{"n_layer": 10, "d_model": 224, "n_head": 4, "n_kv_head": 4, "head_dim": 64, "d_mlp": 896, "vocab_size": 4096, "activation": "tanh_gelu", "norm": "layernorm", "norm_place": "pre", "norm_eps": 1e-05, "positions": "rope", "rope_base": 20500.0, "rope_fraction": 0.75, "qk_norm": false, "attn_scale": 0.125, "bias": "none", "tie_embeddings": false, "parallel_block": true, "init": "normal", "init_std_qkv": 0.0443, "init_std_o": 0.0549, "init_std_up": 0.0633, "init_std_down": 0.0633, "optimizer": "soap_variant", "lr": 0.0122, "weight_decay": 0.0, "lr_head": 0.0139, "grad_clip": 2.0, "warmup_steps": 200, "schedule": "wsd", "decay_fraction": 1.0, "decay_shape": "linear", "final_lr_fraction": 0.0, "batch_tokens": 131072, "seq_len": 512, "doc_mask": true, "z_loss": 1e-05, "train_tokens": 395900000, "steps": 3021, "dataset": "wikipedia_en"}
Each number is 200 + 40 x the weight over its row's rms, rounded and kept within 0 to 999. Layers, rows and columns count from 0. The size before them is the row's rms in percent of the matrix's.

# layer 5 MLP up, 896x224, rms 0.0632, rows 688-750, columns 168-223
104,226,193,154,216,202,238,177,209,202,287,223,265,219,269,169,195,186,171,193,231,151,167,234,201,254,272,258,178,198,183,255,190,136,169,244,123,219,171,121,177,258,231,165,148,138,203,194,214,280,215,221,177,233,169,176,190
102,216,211,212,187,185,89,208,170,164,184,211,189,155,191,195,209,170,161,175,167,231,173,169,180,184,161,175,259,219,259,172,278,195,184,199,140,184,206,164,191,255,167,216,225,260,248,192,229,202,155,213,198,217,170,140,206
105,188,228,203,312,193,171,237,221,228,177,187,226,172,203,186,220,181,237,164,234,168,246,298,151,231,165,159,292,184,172,217,231,233,183,227,227,208,200,251,124,240,195,198,258,159,253,219,221,165,202,240,164,233,240,231,230
103,211,190,154,176,157,235,140,211,120,166,169,169,160,229,144,145,215,180,289,97,124,180,192,183,247,249,142,232,168,185,300,234,213,146,159,184,134,154,191,181,172,147,181,217,186,211,232,196,252,225,200,198,219,232,199,189
099,187,154,256,211,181,150,280,203,214,212,98,216,179,138,152,146,240,179,223,187,237,271,178,166,291,183,215,197,224,139,238,187,187,233,152,156,189,152,202,120,224,170,204,264,183,201,166,254,164,169,283,194,176,277,236,232
092,243,203,176,275,215,123,170,165,210,183,160,180,213,222,241,209,209,149,223,155,193,209,196,305,223,177,207,216,261,206,228,155,200,145,234,182,256,197,222,167,200,172,216,222,203,229,271,250,275,165,239,198,228,186,231,144
102,217,256,186,277,167,209,115,250,149,119,241,205,152,222,226,247,152,179,194,266,153,177,235,242,172,249,166,183,213,201,133,215,162,188,240,213,205,187,165,207,183,206,180,275,206,215,234,218,218,226,188,255,192,218,174,173
103,251,214,214,209,131,136,251,175,195,230,221,182,211,179,231,308,241,190,110,140,165,157,169,268,292,144,178,191,263,192,217,193,214,172,160,172,212,212,258,148,271,178,172,215,194,180,223,245,198,148,250,248,243,220,210,167
106,163,168,186,235,192,240,151,151,184,199,149,126,207,202,187,181,166,210,217,143,219,195,233,181,241,241,221,131,287,243,186,158,203,132,170,184,204,131,243,259,271,253,187,191,246,232,186,114,245,202,211,189,196,169,146,225
104,225,170,142,179,237,215,248,187,259,248,154,174,139,171,208,199,151,271,220,199,191,150,168,300,233,221,228,197,213,127,198,170,225,155,183,187,184,156,223,215,276,173,168,203,247,306,180,237,188,199,230,169,157,205,161,227
099,117,224,235,136,189,243,205,255,264,125,186,210,228,241,218,211,62,158,208,217,252,138,243,169,189,235,188,216,231,216,191,141,225,216,211,194,237,141,159,134,220,187,236,222,212,215,217,203,226,114,170,266,227,202,276,168
107,195,261,154,258,188,215,145,186,224,115,155,240,224,180,214,256,189,198,162,185,151,190,274,132,179,164,284,196,143,198,252,205,170,219,241,178,189,195,175,221,228,113,188,140,274,256,239,126,207,198,244,161,233,297,132,161
103,233,172,254,219,229,136,144,225,185,189,208,79,166,137,153,162,189,188,245,214,213,217,223,240,215,202,172,199,226,229,220,229,277,203,207,192,212,235,147,146,282,205,215,212,245,253,242,140,135,290,191,243,172,196,131,173
103,191,156,195,159,214,206,195,138,162,207,247,146,169,225,194,153,296,205,235,184,259,146,211,167,114,199,148,211,255,210,158,140,202,266,253,133,141,189,212,277,177,260,159,220,255,193,232,204,179,253,213,234,215,247,243,166
102,211,180,182,237,198,180,224,173,228,183,224,248,137,81,125,240,251,174,223,241,222,138,165,314,151,185,180,224,193,185,186,229,171,201,235,146,229,270,218,177,187,186,219,212,229,225,220,164,211,161,219,170,182,218,216,196
097,124,139,207,228,235,256,282,145,167,217,214,204,193,221,253,205,137,163,208,218,155,224,147,188,196,218,148,186,176,159,212,157,211,170,143,149,199,194,210,190,244,236,177,194,268,176,216,156,211,178,263,127,160,250,151,239
092,223,284,162,230,162,167,202,224,239,275,135,246,287,210,147,214,193,338,201,212,238,236,195,156,210,202,207,207,182,126,262,207,135,144,226,222,243,203,169,165,190,251,224,247,263,223,168,170,163,234,253,207,195,186,211,151
102,258,182,181,178,127,164,238,237,163,232,238,237,206,183,260,163,168,191,195,201,184,178,243,244,196,232,176,245,203,232,203,122,187,204,227,264,193,219,146,234,249,171,227,208,185,148,168,216,166,275,224,179,130,237,237,204
092,198,194,164,171,235,156,242,264,152,230,251,193,169,204,154,198,235,125,171,164,252,271,204,214,120,144,163,164,156,127,224,275,197,214,217,143,169,229,211,168,216,200,186,199,244,153,163,269,166,157,282,276,261,172,173,319
104,203,179,229,159,214,129,270,249,144,147,246,163,235,132,291,247,203,173,191,194,180,211,129,209,227,213,200,159,226,230,193,171,196,213,206,160,199,213,234,176,289,164,160,135,222,214,220,230,191,198,147,218,178,255,154,131
094,134,280,176,253,155,195,183,188,150,151,205,134,181,275,125,219,183,231,141,135,165,200,179,202,134,204,208,191,237,175,184,257,215,182,244,213,146,201,133,205,187,228,210,264,211,193,262,228,271,226,218,158,183,238,251,218
101,265,219,228,243,148,192,241,160,206,214,169,213,232,184,176,214,246,261,160,242,275,242,231,210,132,105,226,212,212,256,122,233,168,242,106,182,160,178,225,230,204,167,222,167,235,249,206,208,199,197,199,211,199,129,218,154
099,191,277,192,197,239,219,212,124,240,233,170,133,201,177,260,223,156,241,217,193,157,177,206,284,212,322,276,237,154,181,229,200,172,215,222,209,256,217,119,185,156,229,222,217,227,121,172,158,200,254,209,256,176,237,270,156
106,239,199,182,193,192,162,221,244,188,164,288,282,234,173,202,201,179,222,196,210,200,171,148,200,176,203,210,239,199,244,173,185,256,187,191,256,232,190,190,186,110,202,202,213,268,183,105,178,235,266,157,218,187,112,270,241
119,231,218,157,270,172,166,264,204,161,182,162,242,187,231,143,213,232,210,198,174,129,158,290,182,126,218,223,246,214,203,176,167,233,126,237,208,186,216,208,211,224,188,217,227,217,187,281,259,290,262,279,224,116,151,227,178
102,192,170,249,219,184,203,175,174,158,205,186,165,156,204,174,153,274,264,269,191,174,190,264,207,221,177,202,165,260,211,288,284,185,191,221,156,281,192,224,103,197,217,193,130,195,212,157,229,194,248,215,248,151,230,202,122
111,172,182,239,133,183,180,240,164,185,240,158,215,218,155,273,194,240,220,130,214,180,156,205,193,175,238,206,209,223,110,230,195,204,228,218,188,228,202,266,191,257,150,281,216,177,218,152,201,138,150,186,187,179,259,200,195
085,244,232,208,212,263,258,181,197,229,271,158,117,208,220,229,177,163,168,147,166,192,238,163,227,174,157,239,226,157,221,157,267,195,247,290,216,231,179,206,181,155,192,141,194,189,241,203,265,148,195,185,170,170,168,286,238
108,226,169,106,201,230,212,210,229,183,172,164,172,250,233,191,186,165,219,199,254,192,214,192,222,222,201,198,238,249,193,226,198,227,272,156,116,219,218,110,127,187,211,128,195,204,208,257,285,240,216,212,203,143,230,193,118
108,207,189,273,214,180,237,261,184,157,237,300,221,226,155,207,173,164,156,205,225,173,239,142,264,161,173,176,161,248,209,212,183,202,226,185,167,144,171,259,139,267,197,257,151,193,197,166,193,202,166,166,135,206,154,150,199
098,217,191,148,222,121,239,199,228,164,229,199,169,198,88,211,219,245,260,227,132,179,139,181,317,190,209,234,214,224,186,219,176,207,245,201,196,144,190,215,209,139,178,253,131,191,172,175,173,176,104,248,204,210,229,159,213
105,190,216,151,170,177,149,229,198,213,224,276,139,239,196,239,117,171,254,104,239,224,180,177,240,225,205,205,202,234,203,191,155,238,254,151,215,197,158,232,113,212,175,269,207,187,245,240,251,210,180,195,137,244,228,184,162
101,168,137,221,168,136,214,168,174,184,213,167,226,197,190,149,283,172,170,253,194,244,160,224,167,179,271,241,244,141,278,206,217,241,217,271,182,191,160,162,180,149,139,223,310,230,212,204,225,187,194,212,252,178,239,206,197
095,216,236,148,217,169,159,212,236,118,164,212,252,119,218,88,215,245,228,214,156,268,208,143,206,167,243,297,210,217,205,161,175,221,151,157,227,225,180,119,271,192,267,146,186,193,149,207,172,173,151,192,215,214,108,279,234
096,145,188,168,201,279,133,166,184,149,241,196,185,129,172,152,179,170,110,133,207,201,224,177,193,242,156,219,208,172,206,218,193,138,111,252,285,149,204,195,201,218,203,194,126,211,257,171,255,214,231,177,203,116,135,238,226
093,259,122,225,167,178,244,233,220,243,125,281,195,225,229,189,131,225,150,141,248,212,215,235,222,243,174,202,259,233,154,187,130,197,216,213,243,163,150,247,198,213,195,176,159,153,220,162,174,174,175,180,214,165,154,144,257
105,118,155,233,247,271,228,184,107,161,212,143,189,176,262,257,154,182,199,205,180,234,241,223,203,254,157,190,217,186,193,227,197,249,244,228,171,255,169,244,237,129,214,253,216,215,131,195,234,241,163,231,204,300,208,177,173
095,196,202,221,208,228,220,283,189,235,215,229,246,178,203,218,218,215,206,237,252,290,163,241,199,243,112,211,187,233,268,139,152,151,180,226,194,158,226,118,219,163,311,214,262,164,185,281,222,228,164,222,302,184,268,170,201
106,120,278,207,270,153,150,207,209,202,253,154,130,227,149,181,144,196,219,187,174,219,147,193,200,179,183,213,199,250,219,213,101,189,262,148,177,141,226,209,174,147,172,193,178,251,211,198,144,196,229,210,132,180,217,179,190
092,280,245,150,132,141,181,212,244,144,205,241,201,195,257,225,150,210,151,235,218,225,207,179,201,295,188,258,199,131,203,178,247,205,222,141,219,172,264,146,178,289,202,181,208,206,198,152,173,138,287,138,224,183,129,150,248
102,147,223,165,270,257,221,223,186,155,190,231,194,232,236,199,198,243,235,210,208,217,172,199,138,158,194,250,234,179,273,244,211,173,272,214,185,225,129,139,283,203,196,171,213,269,195,221,245,319,188,137,132,159,224,221,218
090,200,168,243,201,221,189,215,233,226,193,140,172,128,203,193,208,167,91,212,126,164,187,121,130,171,169,218,183,234,188,202,137,273,143,226,207,186,192,249,228,189,164,176,233,186,170,171,270,217,228,291,223,192,272,233,210
105,181,207,171,255,170,167,238,185,225,150,130,204,253,223,151,123,185,235,196,242,180,229,274,147,186,163,160,188,216,207,157,229,200,220,177,198,265,184,185,193,215,242,192,236,217,159,284,146,136,205,266,133,147,161,230,172
098,113,212,238,202,197,201,183,218,194,257,211,146,188,162,257,233,177,222,248,253,152,179,186,227,248,160,187,258,203,281,150,178,156,184,188,219,188,182,192,194,284,238,215,228,186,197,213,187,211,175,185,235,120,273,176,225
097,145,216,220,201,228,244,161,179,168,149,193,178,267,214,169,197,228,237,170,198,180,119,215,161,204,222,211,158,234,265,206,253,253,162,198,221,181,197,243,189,183,206,194,160,185,248,241,158,192,196,254,147,183,195,183,294
097,147,190,200,274,192,217,195,225,130,218,151,159,147,211,255,138,125,151,155,195,139,244,215,264,225,296,185,166,208,175,182,213,219,230,196,241,192,178,230,177,198,236,244,145,230,229,241,242,262,166,227,244,173,221,252,193
101,134,175,185,168,101,160,192,127,154,191,231,193,238,210,160,236,225,202,155,203,181,112,208,155,198,213,205,214,165,293,170,178,153,179,128,231,203,201,138,169,192,139,219,202,217,229,328,187,224,238,306,226,211,221,214,170
097,260,165,208,202,202,269,228,134,252,221,125,235,291,262,191,202,201,160,175,168,206,155,188,212,223,203,171,208,240,152,128,258,297,193,195,158,236,139,222,192,212,220,214,153,215,224,157,215,181,249,236,210,160,178,192,204
094,262,223,208,273,191,200,219,184,137,116,210,209,229,227,139,252,270,224,203,228,195,259,208,257,228,153,229,212,194,217,217,158,174,161,183,203,195,122,218,171,248,212,292,210,196,246,263,238,164,263,166,182,189,214,209,219
102,185,195,207,164,248,224,156,253,127,162,196,201,244,226,201,238,158,167,254,271,153,164,200,234,216,195,176,192,172,172,164,230,190,190,237,167,161,240,223,204,271,235,178,135,187,214,148,224,245,164,230,288,284,198,164,182
106,182,326,68,161,164,263,188,259,171,189,177,158,182,220,186,116,189,214,191,183,185,191,194,249,180,226,239,117,248,229,138,223,255,252,238,136,230,264,228,264,211,163,173,147,197,259,252,237,186,238,237,242,218,208,151,212
116,183,179,208,279,194,185,205,166,218,218,247,188,200,211,163,167,242,203,233,172,152,217,251,209,184,201,244,163,279,109,250,180,167,167,273,227,236,157,194,234,232,212,174,226,210,202,181,110,262,211,234,188,194,246,138,236
104,171,180,197,201,265,251,208,226,225,158,164,272,242,168,174,213,146,218,193,187,232,246,182,233,202,175,240,154,189,249,107,129,219,162,201,175,280,164,237,166,172,152,233,201,219,189,211,142,215,218,211,128,216,203,124,211
100,207,178,148,260,206,203,281,174,181,212,167,209,222,179,267,224,156,185,122,179,126,183,163,220,207,209,192,253,246,273,240,229,220,141,282,172,212,188,264,220,276,218,208,179,215,120,219,238,160,136,272,258,270,278,205,132
098,116,177,258,192,205,288,177,236,226,147,246,180,241,167,169,231,225,156,254,179,176,187,163,197,172,181,218,244,179,210,233,197,255,129,167,208,191,171,187,219,157,181,189,260,212,158,185,125,129,164,226,244,178,153,265,223
106,143,245,167,178,209,180,187,155,194,228,168,209,211,203,215,235,251,245,157,256,151,172,270,182,192,175,262,202,253,225,203,192,243,271,207,267,280,194,188,189,294,163,143,128,176,150,229,201,156,217,190,147,224,198,181,229
101,116,142,192,230,201,161,188,148,169,173,149,187,143,190,285,220,166,202,235,211,136,163,219,218,198,176,154,196,207,208,239,176,187,257,204,182,185,266,295,192,245,231,196,174,243,163,185,153,214,193,199,179,228,273,190,195
102,255,253,148,259,166,207,285,199,205,244,164,214,195,243,208,192,277,155,131,235,209,247,55,287,172,218,142,225,214,174,230,229,180,227,235,198,251,185,264,142,200,163,228,211,156,204,117,192,259,154,179,210,185,129,212,233
104,209,194,213,162,253,259,137,169,212,217,160,194,251,220,178,181,198,227,176,246,207,152,171,234,224,246,236,240,201,219,174,168,203,184,129,186,135,253,205,192,159,191,204,182,206,275,224,256,148,229,167,207,187,250,220,179
108,189,198,269,262,175,242,249,197,178,243,170,253,228,212,182,150,221,221,182,203,200,210,164,143,177,239,170,242,282,250,193,251,227,194,167,224,154,238,193,154,192,179,206,161,207,263,191,174,194,200,253,179,207,248,174,275
116,238,191,185,170,223,247,215,223,203,158,190,228,191,218,186,214,147,174,210,165,230,158,217,116,217,197,213,129,193,137,269,221,246,237,183,226,234,222,185,192,104,231,162,239,168,188,231,74,205,219,231,150,178,140,142,227
102,153,156,206,202,230,230,183,144,226,143,190,155,248,229,175,184,202,145,191,159,201,253,198,229,158,183,214,218,169,172,201,205,163,157,168,219,281,169,177,226,210,222,202,148,181,227,148,193,185,229,185,169,215,259,196,167
103,225,186,275,175,186,167,203,197,163,206,210,165,176,184,210,286,258,193,250,206,259,253,231,191,226,220,231,235,298,192,214,199,197,189,221,209,259,190,154,289,209,240,183,195,180,243,148,156,240,183,168,226,214,195,184,232
# layer 5 MLP down (transposed), 896x224, rms 0.0633, rows 688-749, columns 168-223
079,183,218,165,195,182,196,219,249,282,195,214,153,173,145,267,137,133,145,179,176,175,293,206,157,183,157,120,227,206,184,242,196,216,155,198,260,206,207,196,188,179,140,190,194,149,152,266,171,220,135,152,302,189,243,162,208
104,210,215,222,217,205,231,203,193,173,190,287,175,196,221,216,150,165,209,193,176,123,174,217,161,215,238,303,236,238,242,241,208,202,166,201,250,221,139,234,260,162,202,238,211,237,245,196,232,187,227,220,211,176,194,178,117
105,285,216,222,292,264,225,188,181,232,238,149,261,181,175,189,183,243,211,187,257,175,195,168,187,160,195,227,155,206,216,189,178,234,211,200,191,189,201,207,198,194,235,204,205,179,281,175,147,151,188,259,202,160,220,139,266
102,202,151,165,166,190,155,197,181,203,178,148,192,261,230,202,191,229,186,177,223,262,222,238,212,107,182,222,155,220,186,148,116,187,109,153,120,192,177,174,190,226,178,206,255,161,283,252,194,197,248,198,221,215,220,128,208
101,217,281,113,188,176,213,192,170,156,187,266,229,215,314,222,192,184,131,220,156,219,208,232,261,247,205,210,258,206,125,127,194,181,187,182,181,252,250,171,201,183,247,225,207,148,200,178,143,265,161,213,152,138,165,192,162
097,225,276,248,130,202,242,219,244,240,245,247,158,286,215,238,173,199,213,177,249,194,168,148,114,151,212,177,178,206,182,170,227,217,165,175,233,187,192,179,204,207,189,257,269,154,168,208,194,216,259,172,212,150,270,180,169
107,178,154,201,212,178,194,145,257,211,232,271,174,213,221,161,165,208,139,199,188,154,209,254,230,197,248,194,187,180,286,165,176,248,146,248,133,243,209,216,187,137,220,236,192,271,175,115,212,190,289,216,156,221,203,238,137
102,213,185,165,154,240,195,272,176,232,163,235,207,220,224,183,143,193,205,192,290,147,171,206,275,211,226,192,159,172,182,255,170,60,218,208,239,147,154,183,169,221,203,187,179,280,171,264,179,219,261,174,230,184,227,221,216
089,229,224,200,234,162,203,203,217,179,154,238,255,223,185,130,196,213,186,220,244,215,248,275,169,206,220,212,175,158,224,213,217,208,262,196,206,172,191,147,162,247,183,154,135,190,161,154,213,186,124,160,248,348,224,181,224
106,177,197,214,202,304,145,143,221,245,247,180,152,222,208,150,207,109,307,183,130,236,152,210,254,169,206,175,139,164,199,234,194,197,243,211,244,217,144,217,253,261,171,219,82,232,129,151,209,248,170,204,151,195,157,282,232
110,155,269,248,252,282,220,211,228,124,185,179,179,243,220,291,197,229,251,193,253,278,251,231,265,222,198,167,249,226,212,189,196,174,284,293,258,207,285,184,210,213,235,228,224,208,211,182,169,184,231,242,183,233,216,225,225
105,172,136,186,227,113,168,181,187,203,209,249,251,172,233,227,161,164,170,191,177,179,183,206,199,210,248,208,171,209,118,160,221,221,192,230,220,215,205,168,186,195,188,168,190,204,113,133,187,283,89,149,278,196,194,199,201
105,125,245,208,258,258,119,188,179,110,241,156,213,217,207,268,154,267,223,204,189,198,179,217,179,255,137,159,214,263,228,196,206,215,219,173,221,298,217,229,176,180,248,212,166,185,207,207,205,168,150,299,189,177,214,244,110
101,214,213,243,143,189,189,88,203,249,255,236,177,218,207,252,245,126,179,183,167,166,192,249,210,273,192,196,198,236,198,155,185,158,156,222,190,161,256,130,242,174,178,238,195,191,159,230,183,226,199,197,264,177,186,140,218
109,214,299,206,171,171,239,214,231,173,198,251,215,272,185,148,287,175,216,262,172,191,226,220,221,211,181,240,178,163,234,239,174,210,180,229,155,146,210,167,172,171,252,210,194,228,210,215,147,200,197,207,210,182,191,202,227
102,209,226,117,220,286,183,255,204,176,253,171,198,287,185,247,185,251,192,249,253,205,178,218,175,130,246,163,237,216,167,194,189,207,161,154,179,203,160,239,176,204,279,167,129,112,147,220,201,177,121,211,125,155,215,176,157
097,194,153,181,177,228,150,232,254,159,173,247,209,219,207,262,189,261,148,224,132,148,137,148,175,195,143,162,190,160,238,144,163,202,252,168,192,196,168,229,187,157,177,184,252,145,200,219,143,162,184,190,237,250,160,162,196
091,210,213,272,181,232,242,236,174,196,144,279,140,296,213,225,231,212,207,275,216,230,219,122,182,180,207,216,231,233,120,190,215,275,203,181,136,235,199,251,160,223,222,194,225,181,231,220,181,175,196,189,276,195,142,188,216
090,164,159,212,161,214,278,182,250,209,241,135,229,232,232,122,226,212,193,160,158,280,186,274,183,164,261,272,205,201,203,215,172,233,219,136,157,206,196,138,266,185,202,151,161,132,183,158,229,239,231,231,160,149,168,153,199
110,274,212,180,189,87,155,256,181,179,217,238,224,232,212,177,201,210,230,180,235,147,213,202,203,170,232,176,187,202,277,151,244,222,159,163,184,253,127,257,180,271,228,242,218,190,246,193,208,226,208,149,220,192,226,199,131
093,252,160,208,173,183,161,205,228,225,165,168,195,212,175,191,128,157,179,252,205,177,200,204,205,191,174,171,149,156,314,188,137,246,186,176,200,201,226,188,181,168,206,186,197,171,216,149,141,207,166,121,219,165,178,166,176
109,212,161,199,178,241,243,214,227,200,209,241,214,200,227,155,216,221,210,199,110,188,182,103,182,231,161,153,332,136,182,187,166,138,243,182,187,207,189,288,165,158,217,225,115,195,151,195,165,219,165,203,132,231,111,209,187
096,188,241,217,218,132,154,199,150,201,250,147,199,150,217,248,121,188,215,328,149,176,211,168,218,207,199,263,207,166,165,191,278,154,230,157,251,208,228,259,178,252,228,152,208,242,185,158,139,199,179,260,248,160,198,211,227
102,168,193,207,178,242,242,69,203,234,133,159,197,228,189,217,200,242,169,206,187,265,263,183,200,238,219,168,308,263,255,251,205,220,260,208,213,225,204,178,161,233,229,208,252,204,155,173,288,220,214,251,206,172,220,187,231
112,200,190,206,212,206,192,188,213,143,167,156,208,209,236,168,126,172,180,167,265,201,268,117,233,184,171,137,187,102,194,203,186,223,224,190,165,174,257,241,171,237,185,191,135,164,125,200,140,134,189,177,211,157,218,183,211
105,222,220,157,219,116,247,195,232,164,187,198,187,208,187,166,260,196,194,311,169,132,247,217,136,98,218,258,154,257,199,278,293,174,158,214,150,212,232,204,151,236,206,225,233,169,154,116,163,245,175,229,190,101,186,150,199
107,158,207,203,167,155,201,189,202,218,221,227,186,177,259,191,142,223,182,233,228,202,179,252,185,148,166,203,171,217,169,198,218,250,295,161,212,248,211,256,234,236,225,257,190,160,171,229,233,237,174,171,200,226,241,215,141
080,145,199,216,189,167,132,160,162,181,271,172,190,181,202,229,165,213,182,166,262,158,163,217,188,177,139,234,191,146,153,167,217,198,208,143,224,149,198,264,199,232,238,127,161,210,189,185,152,193,167,158,213,123,201,194,150
096,191,161,220,260,267,206,170,237,257,224,158,179,212,265,242,217,279,204,157,157,219,218,223,216,184,263,242,144,189,175,160,207,221,136,176,237,180,190,223,202,195,218,247,209,231,237,140,186,152,154,183,142,218,219,237,159
110,192,148,171,104,171,268,184,173,226,121,207,204,178,164,207,217,286,243,190,240,252,242,166,195,149,237,180,158,185,208,142,235,248,272,191,205,226,268,212,229,195,222,249,266,154,274,212,240,219,216,210,151,255,227,197,145
101,244,189,262,172,164,229,208,156,125,196,171,254,206,188,121,236,227,225,176,294,254,231,197,241,174,212,221,163,175,164,206,204,177,214,145,160,212,176,193,178,239,138,228,210,156,211,198,193,150,178,199,226,185,226,204,271
120,263,228,240,180,208,215,179,158,188,253,226,239,218,127,290,214,206,143,197,209,207,180,145,238,291,160,172,189,203,187,235,153,209,221,218,230,216,216,216,186,229,225,234,210,182,147,225,221,258,222,230,288,163,212,194,147
100,259,162,196,244,147,201,241,219,230,217,154,195,177,230,173,277,180,171,152,172,187,254,188,255,168,203,186,247,248,176,186,214,159,149,277,174,184,223,173,200,260,132,113,189,151,127,159,188,220,230,184,252,220,174,156,205
093,140,161,283,189,161,211,157,262,228,138,177,148,225,196,269,187,170,221,253,257,188,131,225,166,241,201,222,171,224,237,179,152,175,157,215,230,153,239,188,98,213,214,239,228,248,242,187,139,192,235,157,192,236,135,228,187
084,154,189,212,203,179,256,225,234,180,171,253,200,266,175,190,176,217,260,245,183,266,159,170,168,269,261,155,250,268,143,206,198,251,281,175,173,218,229,230,230,150,207,199,301,164,175,208,161,200,120,216,189,321,181,128,200
095,131,247,147,194,230,173,246,130,177,190,165,286,200,179,269,165,248,267,245,250,200,158,215,225,167,261,237,200,223,195,180,237,214,323,225,148,176,182,206,140,148,209,281,183,186,212,184,197,198,212,230,200,224,226,233,247
105,112,207,178,241,181,197,134,224,186,186,162,152,216,265,277,241,164,245,256,231,272,209,85,134,193,144,182,128,220,174,161,196,154,230,207,195,242,160,156,207,299,183,251,160,164,238,202,155,198,172,198,204,164,191,204,167
097,202,201,208,192,230,214,260,211,173,137,192,208,213,144,196,248,174,226,260,153,184,263,210,194,184,258,251,195,173,221,214,223,179,134,195,136,204,224,241,142,191,213,232,207,190,253,152,155,168,253,160,124,227,198,215,222
111,229,211,282,195,239,154,185,169,240,261,128,137,236,138,198,267,161,233,231,238,206,222,154,159,196,243,223,258,171,257,202,233,183,184,220,144,261,231,180,144,221,167,226,238,185,144,133,219,127,231,142,161,236,227,216,239
090,134,210,236,224,231,187,195,185,191,128,175,178,197,143,201,311,160,259,193,178,168,203,211,187,143,225,182,234,274,152,247,146,185,182,229,174,252,161,202,173,184,177,196,199,234,179,238,231,240,179,243,173,179,292,231,185
092,209,230,149,208,202,197,304,193,220,167,189,226,164,207,246,184,196,162,155,186,171,253,277,195,260,249,84,193,219,223,252,213,223,203,187,274,176,141,168,201,202,187,192,225,196,145,251,242,205,164,166,191,247,173,88,120
089,197,224,208,182,208,217,239,222,192,207,228,192,266,237,159,236,160,259,215,235,263,159,173,232,199,239,153,173,187,266,200,213,196,222,246,212,239,219,236,212,247,205,182,180,192,234,186,165,197,184,128,199,162,111,189,153
092,181,230,293,184,248,162,200,176,180,186,179,224,173,206,200,281,240,170,206,199,211,200,273,212,299,241,252,230,191,254,171,96,238,216,211,183,163,215,187,173,168,186,209,165,234,220,184,239,197,173,258,277,191,178,163,234
097,198,250,174,185,181,275,154,207,180,241,202,147,191,284,182,179,286,171,130,163,202,182,250,92,271,280,214,213,199,208,190,189,263,143,204,212,176,298,258,189,154,180,196,240,210,190,218,212,255,140,238,230,244,178,178,219
091,266,211,220,254,201,111,283,243,166,185,138,113,121,159,103,212,218,196,213,173,215,233,246,272,224,158,142,217,180,201,192,132,190,240,146,258,263,258,154,271,202,211,229,192,175,182,203,304,283,226,117,198,182,168,257,168
092,151,227,182,202,183,233,178,278,181,194,156,237,227,169,180,200,151,206,202,244,214,185,216,204,144,174,194,206,142,126,208,220,242,157,222,210,220,224,156,160,84,167,173,229,192,240,191,180,198,196,262,212,228,180,183,207
106,216,216,230,227,242,183,240,145,261,200,201,212,159,192,142,198,115,137,243,263,243,150,150,232,256,189,231,213,196,169,194,109,190,219,157,186,188,189,198,219,152,213,135,186,135,215,128,207,180,177,168,243,118,172,141,221
099,98,159,168,252,230,130,183,267,261,148,133,275,158,169,215,233,191,192,188,216,148,211,201,164,234,242,231,178,203,201,205,208,209,207,149,203,127,204,247,198,245,179,174,197,195,265,260,151,221,211,255,151,164,240,171,183
096,112,191,242,131,167,225,203,172,146,191,228,245,131,161,298,214,227,217,199,140,165,264,183,229,253,269,170,181,245,227,230,226,196,196,179,216,236,229,88,213,149,210,164,195,188,196,105,181,184,103,187,233,189,174,183,171
105,175,215,221,172,184,210,173,191,219,184,221,135,295,224,169,168,205,231,226,233,203,226,208,275,217,195,235,196,220,201,238,168,247,146,214,139,203,159,217,237,201,160,183,195,144,212,225,167,155,204,252,203,137,180,232,161
105,187,188,231,212,278,202,243,217,244,187,190,168,236,173,196,230,221,208,164,215,244,219,127,197,174,207,192,177,192,198,243,194,224,232,268,212,225,227,157,281,199,68,172,253,158,123,228,135,160,232,206,277,148,203,146,215
084,194,145,177,224,181,209,243,206,176,161,163,154,238,214,189,252,183,199,121,225,231,222,129,156,178,194,159,196,226,243,175,195,223,146,180,217,183,226,199,201,216,236,253,269,260,237,248,201,188,223,173,198,211,260,203,174
099,184,208,257,186,73,261,233,265,206,255,184,237,219,217,106,221,218,224,231,218,289,178,202,226,191,255,150,124,181,157,213,156,219,258,183,201,134,187,236,179,237,248,197,229,171,209,209,228,164,185,204,217,262,245,220,174
104,223,240,268,202,249,232,224,270,212,140,173,141,185,212,255,153,138,156,182,163,198,242,186,212,190,178,207,204,211,146,166,169,217,209,175,242,110,197,212,177,236,187,232,237,182,214,273,258,205,159,197,194,224,181,144,156
095,194,191,190,244,246,259,148,225,180,248,211,240,164,293,175,265,139,245,226,190,217,169,179,212,150,169,302,254,197,117,260,158,248,211,275,123,180,156,195,127,237,160,177,197,173,241,202,151,204,170,110,157,190,125,243,140
109,273,121,228,224,162,207,145,259,199,181,182,268,116,152,195,186,184,209,223,206,194,225,234,185,192,157,198,184,173,140,137,184,120,148,190,192,167,126,139,205,122,251,239,257,201,213,170,123,187,166,223,244,151,97,179,223
105,199,205,218,249,197,251,180,195,244,153,234,251,165,193,224,156,235,220,220,181,106,154,214,221,171,148,161,192,239,200,171,286,169,150,209,109,238,154,238,191,161,353,151,147,233,178,168,142,187,273,196,175,201,111,225,175
101,154,175,186,188,187,215,119,144,162,227,270,198,245,165,240,184,191,260,213,173,236,156,179,219,179,223,270,214,266,225,196,225,194,154,209,262,177,202,272,226,129,156,220,149,178,218,182,162,177,189,119,180,131,254,176,214
116,229,229,136,242,248,202,172,212,214,276,153,187,267,145,220,229,200,204,172,228,231,207,240,211,183,206,177,219,157,217,224,212,181,146,153,208,228,222,176,179,183,193,174,212,276,220,220,190,183,290,166,266,217,215,225,183
106,195,143,218,205,193,124,96,124,209,190,153,220,216,182,277,197,129,177,239,219,207,244,202,214,215,209,197,236,172,137,141,152,245,219,117,251,177,236,153,204,149,144,174,209,168,222,206,217,236,198,218,230,229,251,184,240
125,256,192,166,166,180,244,160,195,214,226,194,218,80,187,161,250,148,166,176,228,222,241,206,159,253,183,181,172,126,128,281,129,229,206,209,196,172,193,199,242,95,189,204,152,142,182,223,155,247,138,165,118,202,173,136,197
096,192,230,79,230,216,139,166,242,218,155,137,299,275,232,188,246,188,230,204,204,154,241,273,192,210,131,212,197,197,197,282,182,124,207,211,205,198,180,227,235,182,163,223,192,267,228,260,257,193,216,208,112,197,248,277,232